config.toml
num_hidden_layers = 11
num_attention_heads = 2
head_dim = 64
vocab_size = 1534
hidden_act = "tanh_gelu"
tie_word_embeddings = true
optimizer = "adamw"
weight_decay = 0.17
final_lr_fraction = 0.0
Each number is 500 + 40 x the weight over the matrix's rms, rounded and kept within 0 to 999. Layers, rows and columns count from 0. Numbers have three digits each.

# o: layer 3 attention output (transposed), 128x160, rms 0.0487, rows 121-127, columns 0-79
# v: layer 3 attention value, 128x160, rms 0.0501, rows 122-127, columns 0-79
# up: layer 3 MLP up, 512x160, rms 0.0786, rows 0-74, columns 0-79
# down: layer 3 MLP down (transposed), 512x160, rms 0.0499, rows 0-74, columns 0-79
o121:474464420393535520426506511506533368533504472542509488501512464505459594533491514651506539536507488370520451541488462469509501478483466511531437499408493550534461509493530428531493506557573516484463508491669471550347487515429570485438485448
v122:524425453457435427504454559475510491502499476475465473535411468503557516487528533537513535546485517458464507525469488433478447512515480486489527521448532479504511516556530551496530574524500494518449501481548488480530509447496465509488510530
o122:453533518581476539481526475484431555499531453455513580529494509483465469497497501486530461489475459555493557504529504543512495560550551450486509474542517498567441517465416497515534399479441466501490405471448468500464454489507445533509501509
v123:457571504463631522530554562485514503470456485526499500505510543440497536565406489509516466448481496488494494598458560534409516576536497457496481493531588520559477555488561471504476563522440527506512537477418537547516482467471571561509549471
o123:536510517500460486503473577424426487569481519497474540501528473464463515443513525545480519571499594426494512533509427430528494486508496481490493503436545575413455449502356498476530472457558523493436449518467379542402427566433407517529454570
v124:501517440530510490455523561510512507504469488493527519494509572440432440465557503452521522576497497551503460529506518539484584479521448423486516504459450455507509619466463485470475439520517437540528464569492534532564496536510573541477494567
o124:527475463473493574482515474555483433421501466528530503527503519506534604564483511481450510518511392492499437505555505449542530504458530493472433471485504522510475460524520460485491511547427541517513507459594498512494496448479512435496506462
v125:492519531590381505590538522494459515521569540571367477464543512471532516530503382592461491526537480530470462474499587518474511470500515496464505420455513524569544464375514466537511431539466451484523477472535449573517572476508576560513451524
o125:591479482482572452502423517446508419505529483421634573554458519518440536455528536476541488621566458569610499527342411465509583538336549482504500500429548537451460596463490511558464504522510527503503556453508497512576453487501503492490467425
v126:528530500486604499400510412477394457484485463441584509515461507500515502433553607454528521502506509481558502559471439506542468562499484504556511579512489510454448473606535498531531544501556498488502520471479556463376405453507437504533523511
o126:474507450524508496508455463544545566479459486514432505506505509505498428560450463520395554433426389462465505459555487525499444403523533478529472517522481383535533468552543518501460481515502503536574489533543527472441559509559575494580532555
v127:508520527488522549498542532526526514490562530537518473494407477473562513603499460482515525485505502515540440501507492498458501462562519516487479460517443497450493534503498502534482572512489482494489497521552536525583435466509445509408601557
o127:471513469473470448508433480535489543516537432424474513465484562547449498500516541545506475499513568501548567534531556571528514532557415446510573536481504512551495463449492532503523508484483456462479409458447474509432487550541560564477479473
up0:498470516508492572473570490385509476483565422478523550456432538491499520465510543521474503517539398472519526541531459570468529495512508516478451498476511498494516513489467474481540502547527483519481511522452460431529517525530514465495539554
down0:488520497517533536511543465489488500500498477474508525515467565522496530479523501518466470501519489493506478505538441548487527478493429507522505523473472499504485522447546515495500534489510476533515468543463506541481485481539489455470525501
up1:470528560522535500493519491497457504446571479520496543472512512520438463492518493483491497532536453525545513492549470568442473568477459507504433472510604456484454541481431451484474440569488467475480525501497428463516562486551511426514484537
down1:550534566482531459506544457561463510498400526524503512498497515462471496539506493534506500495522562531507499486428505490468550523485510477545479458520528544508481528489469509519559457466506501478494515491524510517469527466513482496476530496
up2:455450471501557556500555500460540449449544456468540502425502503447501522483475545491465503503576391496466477563529522580479489548509493549483484448411521472527487475522475480486525496500538496503471563482511486506499536469565546528523497519
down2:531436454587491506511599481506524453520525538511502498521511514458521506433469504546444522485517459521518460482505472432488526513532461547534480513558539470509462445451524525499520573460437452538511573517554499529522496508492527502549473422
up3:541447382425462511510474499472556485508462480445525457469534501412519467554544468589472464501498487479427542543533505519479457547578443483497529565450543475532509605453511502583551558520516462497476541510497501485588590502516626540519589489
down3:564590502497546526433479579473497471503537502500490484489448579557498504459490532459471494521517528363602504499472487573525359511531508491569509434527461511482496533488478466571581536478534494511527530514524512447505421482474520470445471511
up4:452508478523526555537489490477580493442541451441451596434461500463476511537479472550487481471520435490487567484483427580459527538521476502484529542426540494489543525494459502487488493529468459488529528553519484511518494493550546536489503499
down4:494491481532519529507561476556589476480538509471585558513482477458547515471555547478483505539556498543504560497481467457473527512491515453437455463425448432582509514461523491436487464484481572506552555527468460518479455510481416489509491495
up5:466440460468489534556570517426510390482531504440514559393438470444503523442527545514448506523526428472487460506591548570489527536546493442484427520481534467518458519524421475517522496543539471504468590481464498443516577511527558485463521550
down5:446568472551537612620524501482507458420451563421502556665507451406469506520484563503427546471502438444534457462495476376484495489518454468541579476496465516464560551527515580493506477517394526563553466411522499598475535491515537675318602353
up6:513489446531515514480576483426534483473521474456517541407521474474478520480486548516466479524549431531496446515521495504473522455562486574471497510496474485551463540465371436467611477559495483509476504499522501426567532540503523476491488495
down6:485430506466549575619515534513500445396519476417522480547465473488431481487423473476498560497479432526500481405473491511458456504555509450467495407471447520565617572532481574531483513550520554523547459488525472452536488500533575546444543424
up7:437468495483545508454542476471504475407516507479521542548570513519508518454503493510468437542567466501475449542591469447491557494545460444456445517513595476596523511510460464463528610449486438487465500476479429506459474463546540523540473506
down7:525467544489503505467536514533512546516525531516528542522526449491486484470500470529486515509490437587436516522554460490498513542499467524503541574520550507419511542494436533520482555521471515504494484485457466494483511511507528521509431495
up8:514536463374453469507462475492508466522490510542555469473440476480532508584520450579472530489487496379464541487531555516528552490580518446464510491424540502496529498485510505537531506522596504493506506487476559406480560542507491546600534470
down8:512483499536500524544513547450516545527502513501549609515520485496499474496519503493532495521531473493491477481501514496483508479493491466497514506441486509488535518534466512517514489512520440506541523526446525518451451471500491530458463489
up9:464493503571575523490545524508522513520535503503509546422551514488484565490509574498495498561501475526498476505477527540542482503564479560475481450485523490480487553468418514459526456571525533550489519547524407481497529469479552498461419587
down9:530564493499521512532494475467457502468486511470455519520508482508511491512503450448479473484497463478454486502536498511490505517502493515499467490516534542515497431465549499532539509491451435477520455461539519535512474540506471497411532453
up10:467491479468517528532539562430503464416594455486526585485472485479554524478480518481454483545551363440469504514575500592499516503493459544499497499466532463496450523525441446469565590581526532528516630460517468503503476531508534475537528511
down10:579553543552545467479554512393422441468532406480449584488501437595514478603417517487444481519479478600528497405471467483523454476473530411521519435608588484498505507561488509505525514382426560558508506463589516533467498489521502588605544397
up11:499473465471478549511594596429487420506459466474548655419517485545506545491472601522479485551522448481483495497535460519498521517569514516443422498513541462509543543452479466453571541614519509528505526464482493415514494544490511462438520470
down11:534555527554523559567555515510443491490505493543474522499457456477500507458437484490482585445468469515538473506532502424539478506539568544497487491571505497527456478481402505542513522519469512502537473456559409503505519522569550513489493444
up12:478436515556486512512474480433611545510524446551548482461448511470476514512455528502512508535501472467488473526496514453529529468507509536493516474486508495520561542445525540507471526497481535509532478526455547508498544478518546508499431461
down12:504486518509509477514499563462499526480489493495519470492525503480486488508486492516498505512496422507496510513506488502512504468527511469530499509491467527508545500493527531502503530470510532506513474482532507481462513499519504492500493546
up13:505500512528517448408509551472479513505490521518519513523501473536546530516512509599485543486511480430490460540486530540496515574523526480510469478446530518522492469463520448462502514491581504492476507517469485520482434482512501537499526458
down13:491487532505535490518510491482509500531493511524485489528537518489512490515497484507507488483482455477486502481498488500473479441522516507508453514522504518525477521496540499515476491497517494508510514451480498487493506537550467508501506508
up14:501543516522463507460558527494409484459503487470463598479472520502520501471441558506505478551495505473558448465602458592505493480504546474523449498464536465579457451461435437476555499599546476524469489519463446492494527514479454417422486507
down14:515522523486558390423462524531502468502562470479454516476426435491522561560457454484499442526489452452496451521499520568484516466514444484448472477424527537559503586596618545465448522500516490484444521472489591480595389462496536448537554510
up15:461427490502474581485564514414520422474566429430531534449558481499497516453564594569472494486532424460528517533524498563460510485600507458485496469503484461515498512451430463513536577540506499535466632528481495426551587482517528469500528526
down15:460565457487529517550559528542509447322560454390472488442452539450486560484330514440452509496395451530512500439523486502452454497527536553548424422497499521619548489658464529553419610537495626518607491491575526571543525507558612533554482508
up16:470497469478424542495506468515549459500431487465579510489494539504510481469521486538498468466505494513522481494458452534490474518530512532561533527470495463501475494485497541486533591489475463541519480522485484427549593560517513486540498523
down16:496471455513475516504563477478564529492513496507482475507438505498525509509490495455427519519458518489465478489465491508492505517471480513520503480473508505445494518529495501581500516529508444468511476544488480529478512494485551481527498461
up17:494471517561476531518488485485565502493534486458526462482448477435494538458431502408473517472494484479479492507458504538493462538533545496557483484567510488506469498512520518470541523516420502536540519458517524488539525552534551539519429493
down17:459492465474506477543529535469532494494475480484512460496431501459516501545484459473489497512505480507516492526523519551471498486491438525503509469469495485469499500502486542497521510504488461496514476529448515507527535471465532492470551517
up18:468435491560475533399547570495481421480548524436450504486591542507493601456425501478481577590498461450491501485457417537447549494536555527425456531450463491595475502478399513432542418541459568530531507477543463514526508506533502419508462503
down18:535463497543520407446582611513536494516476471496492495569515525501419520468380523428481610522484468473501516484461500509491528496564451501513487500469461478582413515506480635456559530498468464487501428485564519511507543490522471384484475511
up19:493527488489482518429537479465504472480538444474514594418489467481513538420552531509466436552528435467454472502530454604518562495579484511473432508502526508597532552444391453528532493526524496553503532488537458475558513564476495469487496563
down19:607453469437506560494494509512524473431491508413455535478440409546445553450474592516586561503500497531448467573586442520489480486432495451477473555486447536468536505522529537536450507542540521476473480487541468542513480482511529425544555500
up20:379452479521464545538579476466522444514562484590626518491452545433529484546554460500520497487547450536473470493506528507512552556598462616435564556552485502450422519505465480456487565552540504500484527603439522426467582525496507526492471516
down20:499574477500549513529515500478502451472598444520504566421427512505496520492537544466536511488456484548546510476505545389541532497593465427433477516516505526629475423425522514403468397499417451455524521542475520608465470489497553541461471465
up21:505540478504501522479509483463505475486576457479550568429491496469458469449533519482459461550557415418528440435534471571493490512542518440505445517531544459539479553508427418476494479527501499525482506485425473454518499554533558476519516541
down21:483530515509481563438443488447469425455451434423441467577491465509410441546484532438512519480630421470489541478585457571483460510449431449535519459516516468540455462542579510535522603481468588560490537499525561445453518500522426569502566481
up22:469530457502467533451514491433545476462518381501565604473486491493497515478529546497495456603551422516499471521514457533476569438653476517449477522543511528491526557492443423510578512552496480525474538528543445477508538496506515473497479524
down22:545452532385535503472444497476512468437525416451423471511428373551445526432355548461620492546569504527452434602621402499473471531442497454457527434478476557564491485573519467520413622434495561507559452476583580532493440467522546474536525564
up23:476531448501502528447450547485479493487477496462498476481502544489446457471493496514499491535480452443476432472502478498419517562509486483469474530484542492504475534506510466519540480507470480502499527483516484470510501499517564526510521510
down23:505470497538482420500511495462468534481497539482516449480496536501494479500545477524494492501480476517482500482441531499499540545605540515466479506473521535462595538513549539455473496457437510474512513515482497541504498463524418515575525490
up24:487521491439472460520529494479443464472582519485508462498487478545450524528543499549467526474534503529462535502588535513490530524498432489532541432437490508474513487496460519454518483461476492532448564530543533507554508552523493499487525537
down24:509575501502549477513459476497524502487469532474487532460540497511499502490515519465493497471465410546550498520550474506525465495510507479474496503538500538507538495477530490516520466480488533486466448500497490481462491455511452474468503486
up25:497509478543480529498503534479474463542496493457544589513546529514460495494437514497476470520533450522565445528547490583403527565501490522511525446456542472501440514470391514441499428566488476496494506502559495481461476474513529489511513561
down25:476520480495465465500527470487493505525471495482499517465476480513465528489525508492482512499519471490504509438539493489517510485537486508529547459503497518494543552444503553469559495467519458476535492581447532466485517488516473478467507500
up26:510499466407508493473519521434465476479509468456551605480435512527437477537487492495478457589550439466556487493625457566491558532597500505485449497473522476499448601567366465470545490511522478522459530542478438458526475485508527480543544489
down26:481477513515559535540547518473432470493488406442458503504481433503396569557459544484566486493565488504435461497557381579428487569458475462495452556476483493484463564616495490509502511459524568454411484494442640415562485451469484444482493513
up27:532532481500550564509561496421522423494536498478555588469518502553450552462489573488479451536501470487473475501532468534485475467521502435479452505514548472485532575488405447488572559527513456555415581518554462471594532561510530457416536504
down27:561602522575607379513577532508532487409525442453472577488427530354425387424417601433460528481496444512491535576549498646407497548480476527607423391376455464562473433572507529517384550427472492519498533467445415628510594446594508500547552638
up28:520458467476512539490530483445505488432554448525537538464436479473505485465507497479442486557525451467471500548515432523462475493556470511495445473435547496548503518554460473511601534518538489522479515496493500512551484480561478511543508488
down28:448474448544478532498550511419476465411483478429536519534486478535506484483499470477519514492585482438460444507490423505447549592485483487537477502508499510546563402476523491498499480495514459522465482501410511523552517450507498476561397456
up29:490518471526516571452572503425471411460540431446572574451499429495473547495520578514480496552543445483478544495501494549454583531565492495474448499518548500486514508395399474443571491544450540505422577524486487493540531478474506478450493512
down29:560577520478608485482520510483440487349534426475478491485391447437432454541383520446501511532451516574509476423542504528515488485516522513475388398474528572530540520558518482536465493436519554539499463565594539465507507467562499520542574427
up30:435374475477481480526492513478457433511626443462482459462413471459480524543492514586505526593562484463533504487629541531493541599596465496505514480450481488496488516552445529492464532484455424468478506552535531493546569428467563542525478462
down30:433475546449534455492526564404472489501532523507430472474510510536514515532579562564516430498470444475536481538472524498434565513510494427552508395527511521493538526535534477521473570505424512495578504479467517557540515484518513500440538454
up31:416444468501544555498548474456525465478482484464581651470489491563499490505498532511466524530517434433559521550486456573486509543544494520458488506541511469459467541465429432448526503587512477524442604501495444456508495533503537446451527529
down31:494493399566506553473417480508511482489444427507516521347568421544486558505715457587456402496442482647549473514397493520502537577572519531509486407444505534551421482471484426393574544530503492522627502556446447488509484526479541403525484394
up32:495490488498493496497519502475494504508504487498491505491511509497494513515498497526465520514512488486515488509523519504521487507483506497497519505510507482503485508491492495500513491521486506524483510478497495496500484481478499507500490506
down32:519492520506522522529505513517503502462509499504537524495497477496490506487493506490508469507497529518488509490498473507477509501544465491508476477483514502493510507513493524479502520477498482479545512515499483501515493520531530480512508489
up33:460478517523533602459616541415528448443533462450586562470448493461529551490521621493498544518558438482418548605563530573452507557538498494432434444493535508491496544436429461460500586594490509515468617509467500411516505519492468427473548490
down33:506499423420434543471556540372316549473590360398472435516461473491538455531468515409448542433449444554568506398551620561550459395615588455496600398570542434484492570456581492524517392385379653556282538534490611432465417560553504583538488385
up34:478457468508566525476545522491507463488478494459608597426504521511439555512517537544488448521543434508473487505523517554444563540561503473463438531449467459528523489436446478521543569556512508528456525504533432498527531535508517468483482445
down34:549460520547502519451561537532512497429507483484499514469495450483472538519417467491503501473455455459528476515574457528494461498509511534516494510512460516539502578482469494499515594515492584437492489475499500472585514498557518416534535547
up35:505443437554566540501543511449595483489481481454653602500373493458472491507431558495478502481542439451518586497557507630460501531518498528489468530493510510463480480420376498482563538546458479501436570469514486435528503459497578377475458482
down35:570488504484508530666533516469395557586437496586508553597499392483550612588540599554510435476468474597515485399552442483494535530525567455515414538447499458580453536358431522392571553586417682597443426611478486387580445542460450319513485353
up36:482468483563555667479518556476563389449499486455586604505465491538537539480535593463463511499685423472539438598489480568472522557540449478481482549471555490527445480452448507451537553563445541512481589549441456510525481540509478495490485529
down36:536586382685519499468473506459465440531481464520481526525489453491579505532554485606461435467380489541617571470524497450528535512553509429487619550688528490442357347469486517514375523502494395460558515516549561535454480456494531441489542453
up37:453551452535523494467481509513538460447521465492484539513584492446454513567568511534473428465501480513577490427493447517497536539503437531528453563471499473580423468502468484461528475564494492513474498565529540442543484498497548543503495590
down37:467493482519444501478526503514486527479497507479499455521555489467472523523545448482482465492469451521514484466532492505512531458472504495520490500468487502496446528503494537488493465491549529467475440474539490492539492481479488541508505582
up38:400510465512500599413545437481470464533494446515484506497521527502474448425579503494476419539502482522451452516475525524499565496483523497485493497457514492498528512426449390457503523525588446548512492416508467488539502535516480525494463534
down38:466464441481543529485517463491456491534464502560452472508511509459525498464512554527516510500495447473475480501538508546494492505510573516490501495459520523496544427389448481510574518564544449505510507459500476489497537533494485530469503512
up39:505463507509499524436546435407552432431560466521508547425490511486522508472533556545470496500555411518500474505528484568488472468572518504518467465444482498546476535513489462503534471513479495520482529499469437494497518495530537466437498569
down39:505466563518479486480580502503551441528509520482536481456457533571446494485534512502536505558558468464475537464476478442498536526553537548511485517525497506509508541517514522481456526551461566508486485499449512471532516497552486468504497505
up40:452485462529476545510502539441522478503487461506548605391511515561477462454461562513508506522521447506475556529487474543456527567533489531463454498543476485517508514493471477482506464595544525515486555538479483502586555487508503408408558510
down40:457523453432460555516480471480526500378600434463476492519547575499474546375472614438500462461518478515559578501517534533474490499591579498413506455474603494464525449488564494482514525476425457506559479495500468491404546577567501486544453503
up41:445501487521527577483492543451507451467530485445540621432515509481467553478479568543518469539547416510460491498548453549468535571568498478467489497500499504536542487510471473475538506528530500474504530493492467510529528479478517513503443505
down41:517515501533432477431517491529514537435524499513465519552496476512474538460519505522496489531495471460538494518482516476495490482494489522582494535520500501483475517538479513506523527488490421518519499474501536484520510484506509509494487535
up42:533475422491446521471518459393502463496516466519501531478429507505524560487487542486464506547569423481493461499581471525507535492589474513494475478448574487476504583499462446467545559516497492502496570511477474491556540562497532538516508497
down42:454580454520531561477450515431433487472538506426450489498541416438438531458493499480509519554519522510426467508523454496507476502452467501448480505458507590467545479543543491474508492502477582520496434540382581476525446458497513506520513481
up43:502499481513543509511536539431489459496540454508525551478510552486480487475493518508441496558519357505505502487512481522446517526512466551492501463435512444517445534505464462466501475528480488541504536518509447460485506520556568470489479508
down43:466491483505489549455538487467477463509571465483509535518443509436452439497495494533397506523608394468507469527501443453475491539461458487537533482477489413570435488507525466512484455579439543556474536520496470469424510518547536473446495504
up44:466475454453441540394545448495501484526504496511476502455563522520449515502562595652508484488528502450518538501500494506507526501508489493530514468514508507526491567516462495496529471510497552567511550518508507523549507483487491471456513519
down44:479474503519529504498521525507505536491515488522476448489490512491479491511493511535506529514490446489525503470455474470493539482526506485528512497476487518447549519517506509543519496488506511511504531517474483506526529503497516483494510532
up45:462465474487537500491561502414506423474498458494484586459503490494534494450525479498462496522550390502520478519472456533518462519559508464525463508471523485496462488558486463487551524510494476512464551525468441495482489521522515513438500505
down45:590552487521495541511546466451442479482472565454541519558398475487495537527501546498438451474586469550541495483476415483513458459486494446523529545575527527446502505528508484557498531497475450554503468433484504387463522506510503460479490518
up46:502485511484469498447485491480534486438547497490522542499496479474447421477536489502435512522529420464541384557533510519480509526474458561541492498474523447541441536556473452480492483506457460494502558518530457530500464504549616494475509584
down46:521452440573460413468491532576517496514555522497506478502561432530438558507493491455504436492443546522457473503578565494484508523487559541502488489470537502460495534481500523480465508429465433481518463512478545434504572536539474521504533560
up47:480463474521514561507554489440515470433500465503546609499482491529499494478535533536492491537527432470510514527527490574464491498545499491496442529504488505494485524497467484518528478507509497509503612559483469479522536529535515485430538549
down47:486528499564558498518533477484480511496487502530511496492530566520517482466517498532474496534493486508483518513529486482507428475521460491492553509514485552467492460479495531521485536558506458499522482502494534537502465523526487521515475528
up48:525448424471478460487520506483561507516482434462457466482470480467492491512538484611460501474532489420479522561483517513469484426547521529453503481410461492525559601520501465570558521525547531565457542492516440485525550497512528487495505465
down48:504478458461490493522498540464547472490556475473442466480476526468510555536549445404497442533589501502500495469468502493524484456559497524525492419520471490558507468472538477510532390504517493491551495446584498502498478523485491509529466559
up49:474490531407549508507538530471458487490491428471437513477474478499482554569469524497474470492517523519522549525554479545458479560524516472461536496491513489501499497528474520529501465500450526555496532513585476449514512432484480501517504483
down49:511522486579502499509492510559486498443503498475522517511510521472492495478457518482535483457482448492491481519463544436512530493489498491544512530508498488502509495527567464492539496509502529456545509476497478509467474515526497503477508476
up50:486514496497471558529510467510547525497483489453502504530494479487466557475536515489492501503527504449553470493487497547449568490573501509501473503472501476491465537494487519454526474541535463551504489529467472425502545528551484539508532503
down50:519503500464496486479497490518515471524480505490505485505482474510519502477500498512476519499447441529514477496499507500484515479507474468521502498480482506479498504506501496506498486511495478466511492498507468497498494490481508461516490492
up51:455463500494534512490507550440512460499598438470544550512506498506520470457570516517505495513559389501500540470534469545465492518557475543516513469447481472474467555509459424480497517511462455523494559512452454458483520536535501448440487470
down51:490523441510446504477531518461447517528473451493426446517404581551414493550522555462476509492513496501479553546455398461445463542458511440511613561490441486513467498518577545452491544609523529519515480487419537429505485573503514540533483520
up52:515468476552516525509516498426547462499541426505558543488511561478468480459495513499443544570521382486513541517513437518434505471545506563488528460430511494480433520515451424499547489566488506536486541531502469455487531518525551389483502526
down52:484443506509460522486571448473498515501595470465526524460440459426444500479507533511494474516618463485494517475461410475460512520481529455537526443454430483564478503539499464517480447584463523556511496535511504491419542487574503499489523507
up53:479513521484463537453552481410460445497538421505484537475485473497493527435471572507495462581542458451530457541563472545444533476582492494458495517504556516521531529470446443498581487523465486503467575498528497475506573492506512483537509524
down53:535468499538509504490521475464496530407498485451461531455480502535447524472484536515503534606496515511503431481524444470425561473486454479432493496446488551597513528515438512523423446536453593478491485494411497538587450419548543466540584551
up54:432507482468494520503576520416457446492612426480516534438489480433512583463536511535473494584549470482474517576601446513488539511542516479513489495538503506521526491474427473483503451521513510504481520496511429497485517465511569457453489523
down54:477537481530467551472608517499468426426507459504486578525483504522472527485539484479480461571542545421515512571515518490465519513475509480453502460511494490560501488477458481543525475543496564538449486517457516484429507465496459484468483561
up55:479447484541519559449502508418552475454573459502608581469470471536493521522495574534470452522523428488508531590582494560438512526530527477491431479474591496556517493460453525473538559538467489495469570491512503496534497539525516403497503540
down55:503458502647508427500548546531463476483611581539551500393507582453509533457323450509531525524517463445436561472547500494462439565519597533411479445531561520478579368455511541485475607493423506515523483399514488586510555616547575449528474491
up56:445496444499514464449521510453510477475467470460480481514507451521424545511572476532485409574527480528473423568529503587477618499504533487490508476470523490461517496468503391498486498501468490574501494513493475498524519480478544557509553487
down56:491452509442536477506510476477520480533501475472453423497524481446446479495527503539492483565473448467504508468490537549471549515475504484489469500515494535444481502488561480506534479505472465458501467495401462528461476474553490511498506520
up57:473458524519477588581540568424509484381496488520535626485455442505464479523515638486463531458542447486507437497504487564457541516529419547504484467441613487458544624498449474490501491518499476488487577504443428551496479570497473548475512489
down57:488501554460480547574485432563549570519535445392554497459475476449553470456544532391591567524528493587473499443586557663481475492502534498451502517445498503482491560506517491534534461493496519508480504569461461428507534482526494526522512495
up58:532502425505470530504537552451497481474464439467547590435477469503517520498527568552463525494562437491462441564483510515520491537526449443497459557544519450465458557515425436503586491529525485521432579475522463484546492470510556548407519504
down58:506597466531527566504514538494466488420465504472435481489486414493446555434539503531511506539534498562529546604496533422517509505512511483512506485523503537518500503517447524531535468461398507511518471483504469573467557482550525505539463484
up59:516477483380495521443549490429512411461527493451529547468405474430494520451476553514446503559575415488521487543610504541459532545533476497470472489524549480500442471558442476500515549520488505494454623480503475495516511482492527478494530534
down59:460499412433528516546513473496479400475499576461516585597487456424506587538433464442437582466524503504481469452533458398453490521483478500514512505547497561492577497559534536463540453535436524527495479386511517597445568498460450639344595372
up60:558526514532548510446513564470416451522493511481481629499528473570469530505517543503491518553456513529535490471582449478482441525478506444500442511545533470539468506480479469464598521512531490504483485512543474469478446552486467474466488558
down60:459423438452490477461476448489474479473537512517482379541498575471524446580530343507471520455485509442480483523490486481455449439506480449468475441487476498497507543486528509492500504508500507533485485516549447488583548550541500554560504494
up61:497518486502493522462560470431495422499495452475532566435488521528466515488503546508466501549508411493473464521489485516489529475531516506424440506496531476532504518469449448470535548541527537495443556495516487456556488545502520469468473509
down61:550555483538545485518551556508475485426513418512525552469494470501519521471473515505540456517458519559503483597505432479468510481500472484400440478506535600495480588533491537552487529529530557453494470482514474514571530493542552437520560485
up62:528487504523480552501523552443502448408531485467549631444525463483483522437519561534450493553536448455483431578532458536516517522516464460514371517514528489542448511481444449493542520564493453507465528460453507428535522516547552474500492544
down62:522515504467469574594549628442403510362506510457492551407439484476498525354445543518397541491532424524659539493490491316536427503513532529589475479526602491558403424535448554475594471475410543527484502452504483504466496426570595519547435391
up63:512554465497502526418523452486506493475475461422522542450544502504471505517543574445529490527478473475568488521523511518513536503578507448507428461546482455590452561521455485414521498554512535503493487503474523442543497485471485480458551528
down63:487540550524568472499477542517532483463543482501470539473464481540470517496509512465503491484489429476508492515518498462496490497500474490489465541527516535471520521513515508492511520490424512489457459435510505481506454477532523475501549506
up64:546458463431458572454496513425566442487499461535530471483479450469521540467573501611486460495523494457455481537511443472546442459535428542515555494486477521522485486561508511522560577472472457497492583484530489516691501464481528472489597532
down64:514480503481467555544492500430476485518460468467428472507450497482528558481476528453480464512520468488448503452519437424512520533515507522493542563532517560557533440491559494498527549469478472521410466458406512484515524549505525443464559478
up65:466482458476480548515509494459553485507533477444521532450479494507570494460521538488449535492524396508454537478495477536479479534583490529442482492454484486480441544521398458476508487592470501520468593507524469465524488546539556452485509505
down65:455483496517566504465554491428478501450535477519481434499427475498394499475507542483440535462556454547504512445520524483503480516515544430513538488537516501581469514514545533551513570504449575516447523511485474468405534476556528510548514432
up66:491513430540498531526473487502519454437540452435516594512487501491518514458515458499473457541540493447471550451491474612475555538528476522538503529513552510433437506506503503401547620532408469524505572542513515476575377549496548562509456553
down66:491506464503484444536466481525467494412577533515467505459501433444451500577493443462479454477508521497499517484514559569473541468527477512512530522535521474470486506499499433481507510565479455486523543585559551449584475511461480541559528475
up67:505424502469484544510530463498561557546510504442523470461476555464479510452492492602495542539497463414427557520450445589479458446516487529454485449471437494457561602496423503444504444452571519515530516518475466462532565484561482489494492595
down67:491521533510510472548499512561563567459493419565462424554524504549537489521494462540494502474461507473470520522450528478516581509517420452486483528452507486430501474501437474512523452557537442529455467468541471500475442524548423469475509496
up68:587515446532532547439500408442494490478559514478593552498522490535447490539513534557470470561482502484440505505613496470463425539490550489510443518522529511610521503409469511501597518493502524532494506495551510497532471482436532466553477548
down68:485525468498487482510489527520475543507433549526532457547476497477505478520522469490502508500454477541516469516514471498504460492507534453538478507536542511508483467464421562508491489463515491485479485484577521478507491511470475435466515387
up69:509519436473562489497499520489520462481507513461509543414571491415439485446522565525512469564585478514456573532640436512474495561519517509569442593581563515600493518532469519479464472559482530456516512437472498535514451438467598407430470554
down69:485503583446480512448531489411493519509476440540517455493437537489503446504485514454458521438410503482524580460453505370510522490538452550475507467520524525523518457470584520527491456450469511508490540474538450508448538510542378419514507469
up70:464471487524513545420544549444470402450500475511546573457505481524545578452488624548488505509499455457479459526513467528530465539586451492481420528542530496540451482496481425451632438575498514532465588463525455487566486570478519514468499533
down70:506518537541452572548562593497492512426501471449388576428535455533465503399383491454458520506527505542560513488469492478510462474535499564440485439502444545567546527484441473520495525510570519542555489532469509581583610463557535451511446504
up71:501453437500470534514528500442549439520563510453536528438506509449577522491501547473465599565591412504455416532576486491459550516566520526481489447488484484492474524409406517473517565501542492533472620525503434439509532475473540496446480556
down71:468434489424536549615530520555552466486533545453494485527491511432484471511468465574479589499555488489530415452465573455438521511523438519513541507384426473550605690403416505548535453533411513554524466426479462587482608489596565515344494377
up72:485486427541516531507502511464474421444500409467487451450548451454434599475481526584494515559518463490471491492582504586466604449532458506479556445474451467547523422490523477534524509470503414517504455516586490451516613435501525559484548438
down72:481516500477548528489537514510517435532526503478397412468529478501560510484532503512510509562493452541442521508457508545471482512472517537488460420520477545431525505458533447509560523471460471516549509467456466512520471513523525504454521517
up73:465500498488486527527486496497412473485544498503524487456521490519509584490527534594482495480529510475465463500530547540450526544559487463500506507505489503494529434524494503514500505517533556494467508529511505514534499458486490474518489458
down73:505509501512510508487504498459490505491507499501490521509514510483470522519525492493495500494489454518509511482500527504514549481493481492506506508504519503496532505521493496521502523507503519478541504496488540509480482495501494519498507502
up74:533485514438541473513581546398447479502568502502498535459532499485485487489420520441436413475500449477563412472514511547488532459480480547503449462510550470516481453510490437523556561480449472522506563552548401511468527513526552495461526479
down74:539521459590445517516412506569521528521502527497459553530535468476495580525486541490474450489454497429528463511541460449525539539500484495447453492548475531539429470550455510408517503501511507468567479473500478552531480487528495495545438514